Weights of a small GPT-style language model, trained from scratch on English Wikipedia: a variant of Adam for these matrices.
Each number is 50 + 15 x the weight over its row's rms, rounded and kept within 0 to 99. Layers, rows and columns count from 0. The size before them is the row's rms in percent of the matrix's.

# layer 6 attention query, 256x128, rms 0.0925, rows 0-54, columns 0-127
076:24 72 73 65 49 52 58 55 47 43 60 65 53 31 61 33 57 53 59 21 44 60 84 41 43 48 57 77 40 39 80 47 38 69 65 55 89 47 41 51 70 45 47 47 73 48 61 62 46 37 44 32 34 38 57 42 59 28 47 54 49 42 55 26 50 57 41 47 48 72 46 50 41 39 13 38 51 78 67 63 67 84 50 36 54 35 52 39 25 42 49 18 51 64 31 61 34 51 44 48 53 45 30 42 55 47 62 77 40 66 59 66 61 62 49 63 47 42 29 24 23 42 78 38 54 58 59 10
083:46 63 62 57 58 79 30 77 56 22 47 69 38 44 56 57 54 37 52 43 40 67 59 55 51 43 36 63 55 21 63 12 59 43 27 35 65 47 67 38 37 63 71 48 69 63 34 58 69 48 41 43 79 45 37 40 47 42 45 38 65 65 60 45 60 62 57 36 34 33 33 68 40 31 62 55 41 72 61 29 80 65 65 51 19 49 44 25 35 69 38 48 32 55 57 57 23 46 59 48 43 46 48 14 27 71 22 50 62 61 43 61 58 57 36 58 45 45 33 76 87 57 64 37 55 34 35 47
078:25 44 29 77 66 43 52 55 66 35 65 45 40 55 51 54 55 52 63 32 38 40 74 40 19 19 50 55 38 38 78 60 33 69 46 33 69 41 37 55 56 62 71 61 65 60 57 61 42 44 45 27 46 47 47 58 53 47 48 34 59 52 65 66 60 47 75 66 29 55 56 44 36 46 50 91 42 54 64 28 54 52 61 37 54 48 58 33 42 28 43 06 66 47 64 65 43 41 51 37 48 76 40 52 68 07 50 46 74 44 39 50 45 34 56 54 66 56 22 18 65 83 66 50 62 55 71 40
103:53 79 42 25 25 45 45 37 53 54 62 41 26 42 37 63 52 50 57 44 82 59 48 57 54 49 38 44 84 58 10 81 72 59 60 42 65 50 45 37 37 39 41 64 52 33 65 59 37 54 47 75 46 30 72 34 22 50 55 57 31 56 59 53 58 32 57 40 76 52 42 47 63 85 57 41 52 29 60 62 43 40 34 53 58 59 41 48 60 42 52 52 26 31 44 21 71 85 45 84 45 50 73 66 74 47 42 79 49 45 61 42 39 43 45 50 48 40 66 47 39 53 40 80 53 54 16 50
108:55 39 54 64 99 26 28 41 53 31 33 66 64 66 52 61 59 59 59 77 54 50 36 31 64 36 60 59 34 69 54 37 45 64 40 40 34 33 88 46 75 27 44 38 18 54 25 30 88 37 56 56 62 45 28 33 59 55 53 50 65 51 58 44 58 60 55 64 37 24 51 37 42 41 60 50 58 47 18 37 38 52 33 58 48 29 42 75 58 80 45 48 48 51 60 80 47 64 32 48 30 66 41 36 44 32 33 31 44 53 67 42 40 62 44 54 23 75 53 46 49 39 45 40 51 44 67 54
096:36 80 47 65 38 35 38 41 62 57 44 58 65 45 29 90 57 45 46 37 43 51 57 58 42 44 58 54 58 52 31 78 61 57 42 23 38 44 33 56 39 58 66 31 27 55 55 50 76 34 47 42 45 30 74 43 39 27 51 31 41 62 61 76 52 55 40 53 70 41 40 69 44 40 44 66 60 47 54 54 37 44 32 56 61 77 66 54 69 60 56 34 46 68 46 36 62 66 23 69 28 43 73 65 93 45 46 07 55 60 47 38 45 37 60 26 30 60 85 45 45 34 58 39 34 36 37 30
107:70 42 58 10 46 42 54 57 37 44 62 47 39 41 57 17 48 57 56 58 72 55 49 71 34 56 44 27 66 45 34 36 50 54 52 42 63 80 37 49 32 48 65 61 42 30 67 42 14 49 51 53 48 76 52 69 36 70 40 67 50 31 71 51 34 26 38 59 24 72 73 26 63 70 70 35 51 44 66 39 53 45 82 45 77 53 35 46 32 43 66 38 52 45 62 33 49 51 55 31 67 57 58 56 43 65 39 55 28 42 22 30 56 30 49 68 65 24 47 48 48 61 24 80 50 71 57 59
103:43 61 56 91 54 32 31 53 50 49 45 73 62 60 53 46 29 48 69 51 61 73 58 57 41 33 37 58 45 33 52 31 51 68 42 33 63 55 67 33 69 51 41 50 33 63 39 66 54 41 43 67 79 21 26 44 74 56 52 24 68 32 67 47 52 67 58 63 61 09 52 61 45 24 46 72 53 33 40 17 40 66 49 48 51 57 42 61 36 44 49 44 54 51 64 60 41 30 25 55 35 37 45 24 19 29 62 78 42 22 61 38 62 43 42 54 61 52 30 36 63 76 65 34 42 65 36 51
102:39 75 61 29 32 51 51 66 25 45 61 61 46 67 57 27 40 58 29 51 61 35 46 67 69 41 54 67 62 54 29 25 65 40 38 63 44 72 48 33 40 52 56 62 66 64 46 82 59 49 58 65 76 59 41 60 58 63 39 42 72 39 66 46 65 64 26 65 45 42 51 73 34 19 70 54 54 65 34 23 84 40 88 38 53 47 37 51 26 75 46 70 55 49 34 37 38 43 39 36 41 48 60 35 26 75 33 38 62 56 50 56 32 63 48 45 36 33 26 64 50 37 55 43 73 28 32 67
093:38 52 82 49 70 76 32 59 53 67 99 46 49 46 31 55 35 54 50 38 41 24 68 31 44 55 62 55 58 64 36 30 40 38 59 57 52 25 47 55 44 57 55 68 60 67 52 27 78 75 61 48 62 34 37 43 59 25 43 41 20 58 13 38 45 53 59 43 46 56 61 80 38 49 38 39 74 56 43 54 52 54 54 61 47 57 57 83 64 23 56 45 38 41 46 78 56 31 58 42 39 43 41 60 50 55 36 44 47 63 52 63 74 18 49 40 31 46 47 38 55 26 64 37 52 68 58 59
084:59 56 72 43 36 59 46 68 36 72 59 36 56 53 33 47 56 38 19 41 31 29 18 67 62 59 50 32 78 70 19 56 58 38 52 44 45 57 25 74 41 62 72 35 41 67 55 39 54 49 55 57 44 68 36 62 34 65 35 43 38 38 37 59 33 50 24 56 39 71 62 73 37 20 60 46 75 64 49 48 69 30 84 54 80 74 41 71 46 57 58 50 51 46 32 24 35 43 55 38 49 38 61 76 64 76 30 33 51 58 30 40 69 42 59 41 40 42 55 76 53 33 43 72 61 51 52 57
104:34 55 50 50 42 30 45 51 13 52 77 40 38 75 54 49 59 58 58 64 30 45 49 60 24 61 36 24 62 52 82 41 44 53 57 46 45 84 32 49 52 59 59 62 53 12 46 89 68 49 50 60 71 52 52 46 69 39 73 57 05 12 47 59 49 63 48 51 56 46 47 41 43 58 53 66 49 49 52 31 14 42 51 51 41 56 50 33 32 43 43 68 50 43 58 46 78 63 41 33 34 35 49 37 40 37 70 61 33 62 39 24 53 57 44 57 75 35 61 46 51 51 30 77 69 70 49 56
082:27 54 44 53 81 42 50 43 63 51 68 51 39 68 37 64 51 31 82 37 26 54 63 43 57 21 35 55 46 60 56 50 74 72 80 58 66 32 31 43 56 45 50 60 69 42 65 59 55 44 48 56 19 20 46 14 61 46 64 60 46 49 51 33 59 65 56 56 46 56 21 57 33 70 64 59 77 60 57 55 61 60 26 38 48 48 47 46 56 28 64 24 67 45 66 68 63 68 46 58 39 57 38 67 66 18 38 34 30 50 47 32 31 65 52 44 34 28 64 49 38 60 70 49 62 90 62 36
077:61 35 34 53 51 60 81 49 65 77 21 59 77 33 48 63 67 66 41 48 51 62 26 48 55 54 45 62 60 35 09 51 61 35 36 45 31 69 49 63 45 56 65 32 27 60 43 29 49 36 30 25 39 23 46 66 64 28 62 42 73 68 52 55 32 55 44 43 51 23 31 68 50 40 43 55 60 52 56 50 48 41 54 78 41 51 45 68 80 47 38 65 53 29 29 49 52 64 42 73 46 45 55 58 61 27 70 19 54 41 48 44 64 55 57 37 65 69 56 66 56 58 60 40 05 45 52 21
092:39 52 68 68 64 38 46 41 66 54 39 63 77 72 27 63 49 50 61 43 47 44 32 30 45 31 50 60 73 36 33 76 49 53 35 28 62 67 18 84 49 76 56 41 60 72 45 35 37 43 59 50 56 37 71 45 63 60 58 32 70 21 57 56 58 55 44 73 39 46 66 44 44 39 43 87 64 38 37 41 28 43 75 43 64 50 47 39 62 31 65 40 34 37 37 50 39 44 37 54 16 53 56 77 63 12 60 68 74 58 53 31 45 43 40 60 67 57 51 35 46 71 81 48 52 67 56 50
084:54 38 67 50 38 65 36 51 81 70 53 43 38 78 36 71 47 44 33 33 43 19 46 44 60 53 49 54 73 61 32 47 50 57 54 27 44 44 33 54 28 65 43 56 56 71 79 26 07 57 45 34 55 69 21 93 65 39 39 43 53 39 47 67 47 67 38 41 37 56 59 67 50 48 66 64 35 54 50 26 51 33 79 60 71 49 68 75 32 52 37 57 41 37 55 55 33 26 60 67 70 70 41 60 31 67 53 44 67 63 32 52 57 62 52 52 24 39 35 32 74 63 58 58 49 38 47 64
083:54 52 47 45 50 63 20 63 38 34 71 50 39 69 39 56 53 46 56 33 72 63 66 47 30 40 38 33 91 39 50 21 29 60 58 33 66 39 47 34 36 44 76 77 24 56 73 59 40 40 51 59 48 36 40 80 56 36 64 36 55 40 39 48 25 40 52 67 33 55 79 32 40 47 53 36 40 49 65 14 79 58 60 55 71 61 39 56 01 52 64 26 34 60 69 64 49 33 38 52 21 73 59 56 50 46 36 34 50 65 37 64 45 57 54 45 30 49 47 43 62 65 52 52 52 51 41 57
104:56 26 31 61 22 39 68 54 65 52 43 59 69 54 69 51 30 42 64 56 40 37 64 40 40 49 52 47 40 33 86 39 51 33 53 54 54 59 25 56 67 61 19 50 46 43 40 34 24 63 35 55 39 74 87 37 62 44 41 70 25 52 39 54 69 39 50 29 63 33 72 37 76 56 41 36 25 56 23 55 41 60 58 49 37 41 72 47 53 56 46 72 20 62 29 47 45 20 64 38 68 50 21 35 56 57 59 82 61 58 45 48 67 48 53 27 63 42 58 37 38 52 61 46 58 49 87 49
101:50 69 30 61 84 54 48 49 60 15 28 72 64 44 55 60 64 54 76 57 59 58 63 30 48 53 74 79 39 57 94 56 33 77 36 38 47 37 58 28 53 37 41 38 34 69 33 24 44 52 51 48 58 50 50 33 64 42 31 52 62 50 87 36 55 41 51 56 33 40 49 38 51 61 49 29 39 60 64 55 57 67 31 46 63 44 46 52 37 53 56 29 48 87 58 77 28 32 38 54 60 72 28 47 56 25 54 45 26 55 45 43 53 53 55 62 14 55 55 35 46 67 70 32 55 60 60 43
094:49 31 36 34 50 51 75 76 53 60 47 51 56 57 73 68 31 26 59 78 34 35 49 42 55 47 38 58 44 42 77 42 63 23 65 49 51 59 31 42 70 46 39 66 89 53 58 55 37 64 22 74 63 61 59 61 78 69 31 48 61 63 34 19 42 40 61 45 69 25 56 46 51 55 60 16 14 55 42 57 61 34 53 49 48 69 54 45 40 45 47 76 21 64 53 51 44 44 71 48 54 53 50 45 40 58 64 72 52 37 61 47 55 52 60 53 56 16 42 78 50 67 80 37 67 45 38 71
080:45 53 37 62 79 37 61 40 70 43 47 43 56 42 54 69 51 43 86 41 55 61 68 43 63 37 38 62 18 51 52 38 79 54 56 53 69 31 34 28 44 44 60 51 77 39 54 37 60 45 72 53 28 13 51 14 33 55 59 78 41 64 65 24 71 58 55 56 68 38 12 42 49 66 72 54 63 64 41 81 54 68 37 32 34 43 41 38 65 31 46 32 54 34 63 59 60 70 50 53 52 54 40 56 71 35 51 51 45 33 62 49 26 37 40 38 51 33 64 61 37 60 57 42 45 78 52 24
090:44 41 49 55 14 47 62 56 33 49 22 45 77 36 64 31 44 74 11 40 66 52 47 81 38 49 54 56 57 59 38 58 46 34 57 49 26 50 44 58 66 52 23 34 26 51 26 73 61 40 41 39 53 60 54 53 45 72 40 33 63 60 45 64 49 50 27 50 52 36 46 70 52 13 32 50 47 41 54 30 50 48 71 59 55 48 68 69 56 79 37 52 61 58 12 28 44 54 41 45 53 52 51 15 40 54 61 43 70 64 80 63 64 42 49 35 61 66 36 50 51 32 71 37 29 25 75 45
099:56 32 30 50 76 30 50 52 66 46 34 71 52 02 61 43 58 57 56 59 67 60 44 59 57 43 58 71 13 35 54 51 50 69 15 57 51 57 61 51 43 54 43 46 21 76 49 33 36 26 24 40 32 31 55 51 72 77 36 33 80 68 55 28 36 18 57 71 40 65 59 22 65 59 42 52 39 36 58 57 55 46 48 44 51 52 44 64 50 36 65 48 63 45 55 39 48 43 52 60 73 73 63 56 35 29 53 48 36 39 42 38 47 27 52 75 48 46 49 62 29 79 71 47 50 38 29 36
093:38 80 63 67 32 54 59 50 01 67 52 71 62 80 39 38 28 38 53 30 34 55 40 57 48 52 67 51 70 81 51 67 51 49 66 64 39 43 42 66 44 34 39 27 37 49 64 52 69 46 64 63 40 39 50 44 58 35 47 45 49 47 47 54 48 61 44 38 75 40 36 59 27 25 36 56 73 46 66 40 48 48 36 58 74 66 61 68 59 67 55 39 71 83 54 49 49 39 21 48 44 28 45 70 81 44 66 28 47 52 58 36 34 70 58 30 45 40 75 42 29 26 77 33 53 49 67 44
086:33 43 29 63 32 66 59 67 66 45 42 58 63 45 64 48 52 45 39 51 57 16 63 61 33 50 49 37 35 52 49 39 46 42 33 51 32 66 37 50 41 52 44 58 45 60 41 56 06 51 41 36 73 84 44 67 70 42 27 29 79 62 72 66 44 58 44 64 24 47 50 54 54 51 71 47 23 52 46 25 52 24 70 48 59 51 82 57 22 67 30 78 60 66 57 52 24 25 72 36 76 54 42 32 49 57 38 44 57 39 38 57 54 60 71 37 73 69 40 64 70 48 71 41 53 31 52 53
076:50 55 41 44 42 77 40 63 53 35 72 66 58 62 27 38 45 37 54 62 66 54 55 30 30 47 59 44 54 41 49 39 23 42 16 49 65 43 34 58 22 36 71 66 43 64 57 30 30 61 49 53 41 62 56 58 49 40 31 20 53 74 65 67 42 45 87 43 21 64 63 51 48 46 71 45 36 42 44 29 60 38 40 69 57 65 52 52 34 51 44 75 43 62 71 62 23 29 77 34 44 43 52 36 83 56 10 67 66 43 43 38 61 53 76 56 73 69 50 56 73 33 40 52 46 34 41 60
094:48 55 75 77 68 57 57 48 27 48 61 64 57 86 58 39 50 48 59 40 18 36 42 55 42 64 60 65 53 51 90 53 34 44 50 53 40 56 47 74 63 62 72 29 82 56 75 53 75 56 65 52 68 57 62 44 62 45 67 59 23 09 44 52 67 66 50 64 41 49 61 51 16 29 49 61 64 76 28 37 43 49 83 40 37 35 38 36 22 57 62 37 53 53 50 70 38 38 35 43 36 41 55 71 56 34 59 42 38 71 36 36 32 67 58 48 39 43 43 38 52 49 69 43 57 64 60 37
081:56 41 63 48 38 35 57 31 27 65 33 57 57 41 52 39 53 80 31 41 37 63 22 42 44 43 52 46 53 70 40 77 68 29 63 35 38 42 51 80 79 53 61 22 46 36 36 52 75 46 73 39 56 55 43 46 27 52 56 71 36 31 50 69 48 70 23 39 63 35 24 69 49 28 36 73 97 65 40 65 18 44 61 55 62 49 48 52 73 63 32 52 66 37 39 36 65 60 41 33 49 37 60 58 59 34 85 30 39 45 50 44 54 58 46 46 61 56 71 48 60 37 39 58 35 65 49 42
076:54 55 67 28 27 53 60 71 16 56 49 43 41 55 53 36 49 68 32 63 56 32 50 69 25 75 54 43 72 48 45 33 23 48 66 49 52 78 48 60 45 39 32 52 45 58 60 54 38 50 11 68 75 71 32 74 69 39 36 33 42 46 27 54 23 35 15 52 46 50 73 64 42 37 23 38 42 36 65 19 48 37 81 75 55 81 64 62 33 52 60 51 48 39 33 44 49 38 66 51 72 33 59 59 29 60 53 45 36 51 55 38 76 39 56 64 49 39 48 39 61 39 55 62 38 39 48 60
104:45 59 50 35 28 43 56 20 55 34 55 32 17 58 49 43 29 54 57 66 74 38 67 66 66 48 44 51 48 39 33 49 71 41 57 37 65 63 53 28 44 58 38 68 62 36 48 67 38 44 32 43 73 73 44 33 44 56 41 60 54 13 88 33 65 41 33 63 44 40 58 41 75 74 75 44 36 61 75 53 43 51 63 48 46 50 36 19 65 60 51 50 37 46 53 15 56 57 65 40 67 65 59 49 19 63 12 81 36 49 58 58 49 33 46 55 55 41 38 41 42 47 39 69 82 57 46 59
101:60 53 29 64 68 44 57 47 68 47 25 72 68 53 33 77 41 52 41 58 68 52 56 42 85 42 39 65 45 40 53 19 59 52 53 26 35 32 44 24 48 64 42 52 37 79 31 36 44 40 35 60 51 41 23 42 57 45 42 45 78 73 77 39 62 38 53 79 57 33 59 62 62 49 60 24 31 49 30 58 70 62 49 47 40 53 41 54 56 44 47 48 01 51 33 71 38 35 48 54 29 81 39 27 35 65 40 45 62 49 60 78 48 28 31 43 34 68 43 60 49 61 69 41 44 54 52 65
095:61 30 65 42 63 27 55 60 41 63 53 47 75 62 58 52 41 34 46 39 52 43 28 53 45 65 47 46 44 72 39 71 42 30 56 70 22 69 45 77 37 68 54 48 38 62 54 28 58 39 84 58 32 59 56 80 21 75 51 47 55 72 14 84 41 47 60 35 65 48 70 43 52 28 45 61 46 09 25 56 46 17 55 46 50 42 71 55 70 50 47 70 36 42 48 51 60 33 45 56 51 66 46 67 60 81 82 55 53 50 46 39 40 48 46 52 66 34 65 71 60 36 44 67 48 43 52 31
091:44 43 68 46 61 63 43 51 66 49 46 45 58 50 39 48 63 59 46 54 15 22 26 46 54 58 66 47 41 51 21 46 52 19 06 69 54 73 47 74 47 47 68 36 66 43 30 31 60 64 69 30 66 62 43 44 59 23 51 44 35 23 63 45 56 80 52 50 25 56 38 74 31 32 65 66 67 50 41 41 52 47 68 55 58 29 54 40 66 53 29 73 81 42 48 58 48 35 59 40 57 18 56 63 53 36 36 38 38 35 51 26 53 77 64 28 54 57 58 72 61 30 34 30 53 32 50 46
088:73 40 68 17 47 61 47 60 55 41 31 32 41 42 57 58 56 45 39 47 20 54 62 40 53 54 63 52 45 44 70 42 45 41 60 54 55 42 66 57 61 44 72 13 96 53 68 58 74 60 47 42 31 60 51 61 43 43 45 75 13 57 22 51 39 43 49 42 74 61 58 46 43 53 21 33 60 70 45 86 53 55 55 41 51 50 41 47 32 52 37 49 42 53 60 64 51 28 41 53 54 29 55 73 42 75 99 43 35 46 30 60 74 68 38 62 48 26 51 66 50 64 24 57 39 58 40 49
082:66 53 43 43 68 75 16 52 64 56 77 48 39 64 26 46 44 35 62 39 67 47 39 51 60 41 47 45 71 60 06 68 33 59 42 52 73 39 55 42 25 58 65 54 51 55 52 51 35 49 30 53 43 45 58 56 34 48 35 29 78 53 47 70 37 58 86 43 35 79 62 46 43 35 65 65 50 10 46 17 56 36 50 52 70 64 43 54 49 53 40 31 73 34 65 50 37 55 41 67 50 60 55 72 63 39 22 25 76 35 55 35 45 39 44 56 68 45 38 40 67 67 46 69 59 22 44 60
097:40 59 30 47 20 28 51 30 25 44 47 43 55 70 62 47 62 62 48 35 52 41 62 73 44 62 49 38 60 60 53 55 51 48 44 79 47 54 28 42 52 52 17 61 47 00 43 70 47 37 52 75 23 61 63 50 67 49 74 47 56 34 48 33 46 55 55 53 45 64 47 33 60 65 43 26 38 47 45 54 72 53 54 44 71 50 54 42 22 69 43 35 57 51 42 35 46 70 26 63 46 78 65 45 64 43 46 56 72 83 82 46 31 64 49 41 43 55 74 43 36 24 69 68 79 22 66 54
094:90 34 64 36 47 48 47 25 42 24 48 45 20 50 50 52 60 55 51 36 69 54 42 58 65 47 44 75 71 69 38 58 48 43 61 38 55 42 69 40 53 41 41 43 52 36 60 49 45 79 58 56 37 51 63 43 29 58 67 82 46 26 60 52 65 40 40 44 54 42 54 40 57 58 32 40 53 50 54 73 63 62 58 35 36 13 33 38 52 81 71 31 25 41 31 42 67 72 51 76 50 70 60 66 49 75 45 55 41 67 77 59 15 74 38 71 12 40 42 33 34 55 45 64 45 60 43 45
097:58 04 52 50 59 26 81 59 18 33 41 54 33 67 34 23 47 45 64 46 46 45 35 51 50 33 23 83 57 22 64 42 54 54 74 61 50 71 53 57 54 37 38 55 61 60 55 37 57 33 30 43 30 61 46 42 45 66 61 63 60 31 66 22 61 40 36 70 62 44 66 19 42 65 48 65 46 57 70 45 48 42 70 58 48 37 52 34 73 59 49 44 66 36 63 23 62 60 45 32 52 76 40 50 32 34 57 40 58 67 35 50 27 54 42 79 63 53 34 52 47 60 56 54 59 49 83 25
109:88 25 58 23 63 58 65 85 28 58 60 42 37 29 63 43 43 48 47 53 56 42 43 39 20 55 44 42 53 60 49 34 53 42 73 69 43 45 68 47 42 28 72 60 63 49 76 10 48 61 53 63 38 45 53 54 21 58 40 80 28 79 22 51 44 23 43 33 51 64 65 55 66 68 46 35 59 39 65 60 60 30 45 52 41 49 54 51 48 42 47 64 40 57 58 50 68 50 62 47 72 42 24 67 47 70 64 38 23 16 32 44 54 47 65 39 48 24 55 51 53 54 26 45 24 64 54 46
094:61 59 63 47 35 88 56 83 34 62 40 53 48 44 67 63 58 48 70 47 15 56 40 19 39 47 59 64 26 50 62 62 43 27 50 38 63 49 64 71 50 27 67 42 76 56 67 33 68 67 64 46 54 47 51 64 24 43 34 55 31 79 19 61 68 61 57 06 60 36 39 59 27 33 38 58 64 49 43 54 51 49 48 59 41 23 40 36 60 76 36 57 38 57 42 75 30 50 49 59 51 45 45 57 57 55 75 60 53 19 51 38 52 67 52 51 52 47 48 69 87 54 54 41 37 37 40 40
098:37 59 50 49 60 61 62 48 33 52 32 62 64 99 38 46 53 38 57 68 33 36 21 45 64 37 54 38 76 68 67 59 45 57 81 28 57 33 26 48 35 57 66 35 66 48 50 55 25 62 54 68 57 76 47 55 69 43 42 69 53 16 53 47 61 72 43 57 26 63 36 56 28 50 71 33 54 68 60 52 59 46 67 45 70 49 33 42 31 39 66 39 61 82 62 57 20 36 36 46 39 35 64 49 59 24 42 43 25 56 55 32 53 54 57 51 34 30 66 44 48 49 58 38 71 65 73 75
102:39 38 61 38 60 35 53 37 55 81 57 54 39 40 40 73 48 52 35 35 67 56 60 33 33 50 37 57 62 35 62 73 43 75 66 51 59 54 33 31 28 67 45 73 39 48 60 90 40 50 28 43 22 48 41 63 66 63 51 49 66 60 13 44 58 44 46 72 77 64 38 49 50 76 26 51 31 43 74 83 36 48 42 46 55 66 67 48 61 23 47 49 46 50 32 30 38 56 49 54 41 78 52 72 52 47 77 44 66 74 44 65 57 22 42 67 41 68 33 31 33 60 59 52 59 37 49 26
099:43 48 50 58 82 62 58 53 45 45 49 55 70 52 25 71 40 44 24 50 57 45 39 18 38 27 41 74 49 40 52 58 46 77 63 37 43 15 58 45 41 57 61 51 30 71 34 31 60 06 53 46 55 36 58 30 49 27 45 35 66 79 41 61 49 50 58 43 50 53 55 51 59 57 53 70 50 26 64 49 38 48 30 67 32 64 68 37 93 45 30 50 55 25 42 50 58 55 57 46 31 72 29 43 41 56 44 50 64 60 41 84 65 10 44 61 64 79 33 42 63 53 55 52 45 50 50 34
072:41 61 61 48 19 78 44 46 39 44 29 55 52 54 35 34 59 60 24 55 67 40 47 58 46 77 64 39 67 52 28 60 34 40 22 36 45 73 61 61 29 45 65 36 31 52 42 38 51 68 49 54 75 83 38 81 45 33 48 28 51 44 55 67 36 39 36 40 39 46 54 63 56 30 40 27 36 38 40 37 49 52 66 76 62 68 36 64 56 67 41 74 59 50 35 40 41 19 62 52 56 33 71 50 53 78 37 53 52 57 69 55 71 69 57 62 39 67 39 58 72 19 33 48 37 11 38 48
097:27 49 31 38 71 68 65 50 63 45 37 46 46 73 29 62 60 63 54 72 51 54 62 31 52 21 44 46 55 52 51 42 33 63 54 17 60 36 50 28 38 30 56 72 40 53 49 55 38 47 22 47 62 42 14 36 81 29 51 31 63 49 68 42 42 39 51 57 29 61 44 42 33 64 60 55 50 45 91 27 47 44 20 66 71 61 44 50 48 24 43 46 61 48 78 63 43 69 48 59 36 51 43 22 49 00 37 36 45 33 63 61 51 37 45 69 46 64 70 37 66 61 47 54 40 65 57 62
086:43 49 50 61 54 75 65 59 64 78 36 39 54 59 25 75 61 29 48 52 15 46 42 47 52 54 40 30 47 47 47 59 57 65 58 25 47 45 43 83 42 68 86 55 43 78 45 29 54 31 37 45 59 38 19 74 53 40 45 34 55 56 62 50 26 54 61 31 50 48 37 64 45 36 45 72 57 35 69 28 41 30 43 60 49 96 56 35 63 30 27 46 52 40 72 52 57 42 59 45 48 58 69 64 54 32 72 38 46 29 37 35 81 24 62 59 64 62 56 64 75 62 55 58 29 55 47 53
085:41 28 41 42 70 64 63 35 63 73 12 44 56 56 38 87 65 46 60 75 25 41 38 53 64 52 48 54 44 41 58 62 67 59 64 24 33 56 51 50 43 46 74 52 83 55 50 49 57 46 44 39 81 33 23 52 60 24 55 59 45 30 69 50 41 62 35 55 55 63 28 36 39 62 56 52 68 57 69 53 29 39 47 45 55 75 34 50 69 43 56 56 65 42 64 55 58 63 39 53 36 40 65 67 43 23 62 18 23 26 30 48 42 58 41 43 47 33 83 64 68 64 48 35 38 85 47 58
095:35 43 41 46 53 87 58 37 39 44 59 54 45 63 31 52 53 55 59 63 56 30 74 26 40 32 44 65 55 31 46 18 39 47 52 42 51 46 67 26 39 29 40 79 73 39 52 53 48 86 34 58 79 31 32 43 81 12 71 56 44 33 64 36 47 66 41 52 43 28 46 51 33 69 42 27 46 72 52 40 48 73 42 65 37 35 32 68 40 45 58 71 55 46 56 76 60 52 62 45 39 25 46 32 33 34 33 57 44 54 65 56 56 78 52 45 32 62 52 28 60 49 55 22 48 77 48 56
097:46 45 75 27 31 56 49 46 42 33 78 41 34 52 57 22 34 58 33 57 70 30 55 54 62 39 55 54 52 49 41 51 48 38 46 53 61 61 45 45 47 71 49 64 62 58 57 61 43 51 40 39 55 99 55 53 34 65 29 41 62 36 58 59 45 45 52 47 42 53 67 63 59 52 64 51 30 58 55 45 40 33 88 50 51 48 52 35 44 73 21 60 38 33 37 23 47 36 72 24 78 58 55 43 23 72 30 64 56 65 56 50 75 29 51 75 58 39 17 43 58 51 37 91 65 26 39 69
096:50 51 32 48 22 54 38 42 73 52 54 51 33 71 67 49 51 60 59 65 53 31 48 33 60 57 46 24 48 61 80 56 41 43 56 21 66 57 30 56 44 65 47 47 60 40 60 48 00 68 53 64 43 74 83 40 52 47 42 77 18 44 52 67 72 36 58 53 42 58 44 35 70 59 51 23 25 57 19 67 26 55 69 39 46 38 27 29 39 55 49 39 22 61 32 40 57 48 57 51 62 53 51 45 85 65 44 88 53 51 47 56 55 36 38 39 46 41 44 41 32 57 38 73 52 69 46 61
110:53 66 71 19 36 80 29 38 72 67 74 41 44 48 48 70 37 50 29 32 46 39 55 50 71 46 58 46 69 49 17 38 57 50 53 53 53 43 53 50 42 61 54 57 67 80 61 79 58 61 46 53 62 55 29 86 48 43 31 39 57 59 27 50 41 65 51 49 49 46 41 86 35 32 39 51 47 55 28 29 54 37 85 54 52 50 50 50 49 49 34 52 20 25 41 58 35 35 56 61 29 50 70 56 30 73 51 41 81 53 58 66 70 32 38 43 42 32 33 58 81 50 65 51 51 30 36 72
088:55 57 25 69 59 76 72 73 69 68 39 72 53 56 48 59 59 46 38 36 47 60 53 54 60 44 43 49 61 35 52 27 41 55 53 40 55 35 49 47 40 16 69 56 49 71 42 12 38 58 44 76 58 22 49 44 49 36 73 46 30 68 41 49 53 54 35 40 39 49 57 80 43 31 42 52 55 56 28 49 83 77 43 53 43 32 38 49 45 25 66 38 26 73 27 85 32 53 67 65 26 30 52 62 57 47 45 70 59 44 73 69 38 60 54 35 25 55 69 47 53 58 70 28 28 66 37 48
085:68 63 36 48 49 55 40 45 65 58 63 50 17 51 57 40 59 39 69 49 45 77 34 32 28 40 47 37 78 22 34 71 38 59 51 45 79 59 42 51 27 47 81 48 60 34 69 59 19 66 35 41 29 42 79 56 46 41 47 51 38 62 10 49 55 52 75 38 54 74 45 53 30 81 59 60 25 45 62 56 50 52 34 65 44 48 42 39 58 27 60 45 42 55 67 29 41 54 63 71 52 32 53 72 71 38 42 47 54 35 27 50 60 36 61 58 54 47 51 44 51 81 24 57 54 27 20 50
095:56 86 54 26 46 64 45 51 43 48 53 38 62 41 37 55 48 38 38 40 50 56 38 52 68 72 69 21 48 62 35 58 52 47 40 29 43 35 54 64 45 36 83 26 43 71 46 49 75 47 81 48 53 58 52 66 25 54 34 37 52 63 50 88 27 40 49 57 48 69 28 93 43 19 55 47 59 46 41 42 45 33 54 47 66 58 58 36 72 49 41 30 61 68 55 50 64 48 42 45 48 31 74 61 66 68 43 14 36 26 31 52 65 40 60 53 50 41 68 86 66 30 41 50 34 41 38 56
095:09 44 78 30 63 77 53 73 27 49 60 51 51 46 53 17 39 59 46 57 56 34 47 36 31 30 51 77 51 73 59 58 51 01 67 52 63 30 49 34 73 35 40 42 83 48 50 51 57 59 73 37 50 39 53 40 40 35 38 56 46 51 41 57 58 43 44 41 35 43 50 51 40 32 60 26 63 81 49 47 58 55 49 51 64 32 47 57 34 53 36 70 79 44 41 53 49 41 63 20 58 28 36 09 51 61 51 63 28 37 57 69 38 58 57 59 70 40 50 36 53 34 50 33 63 55 74 60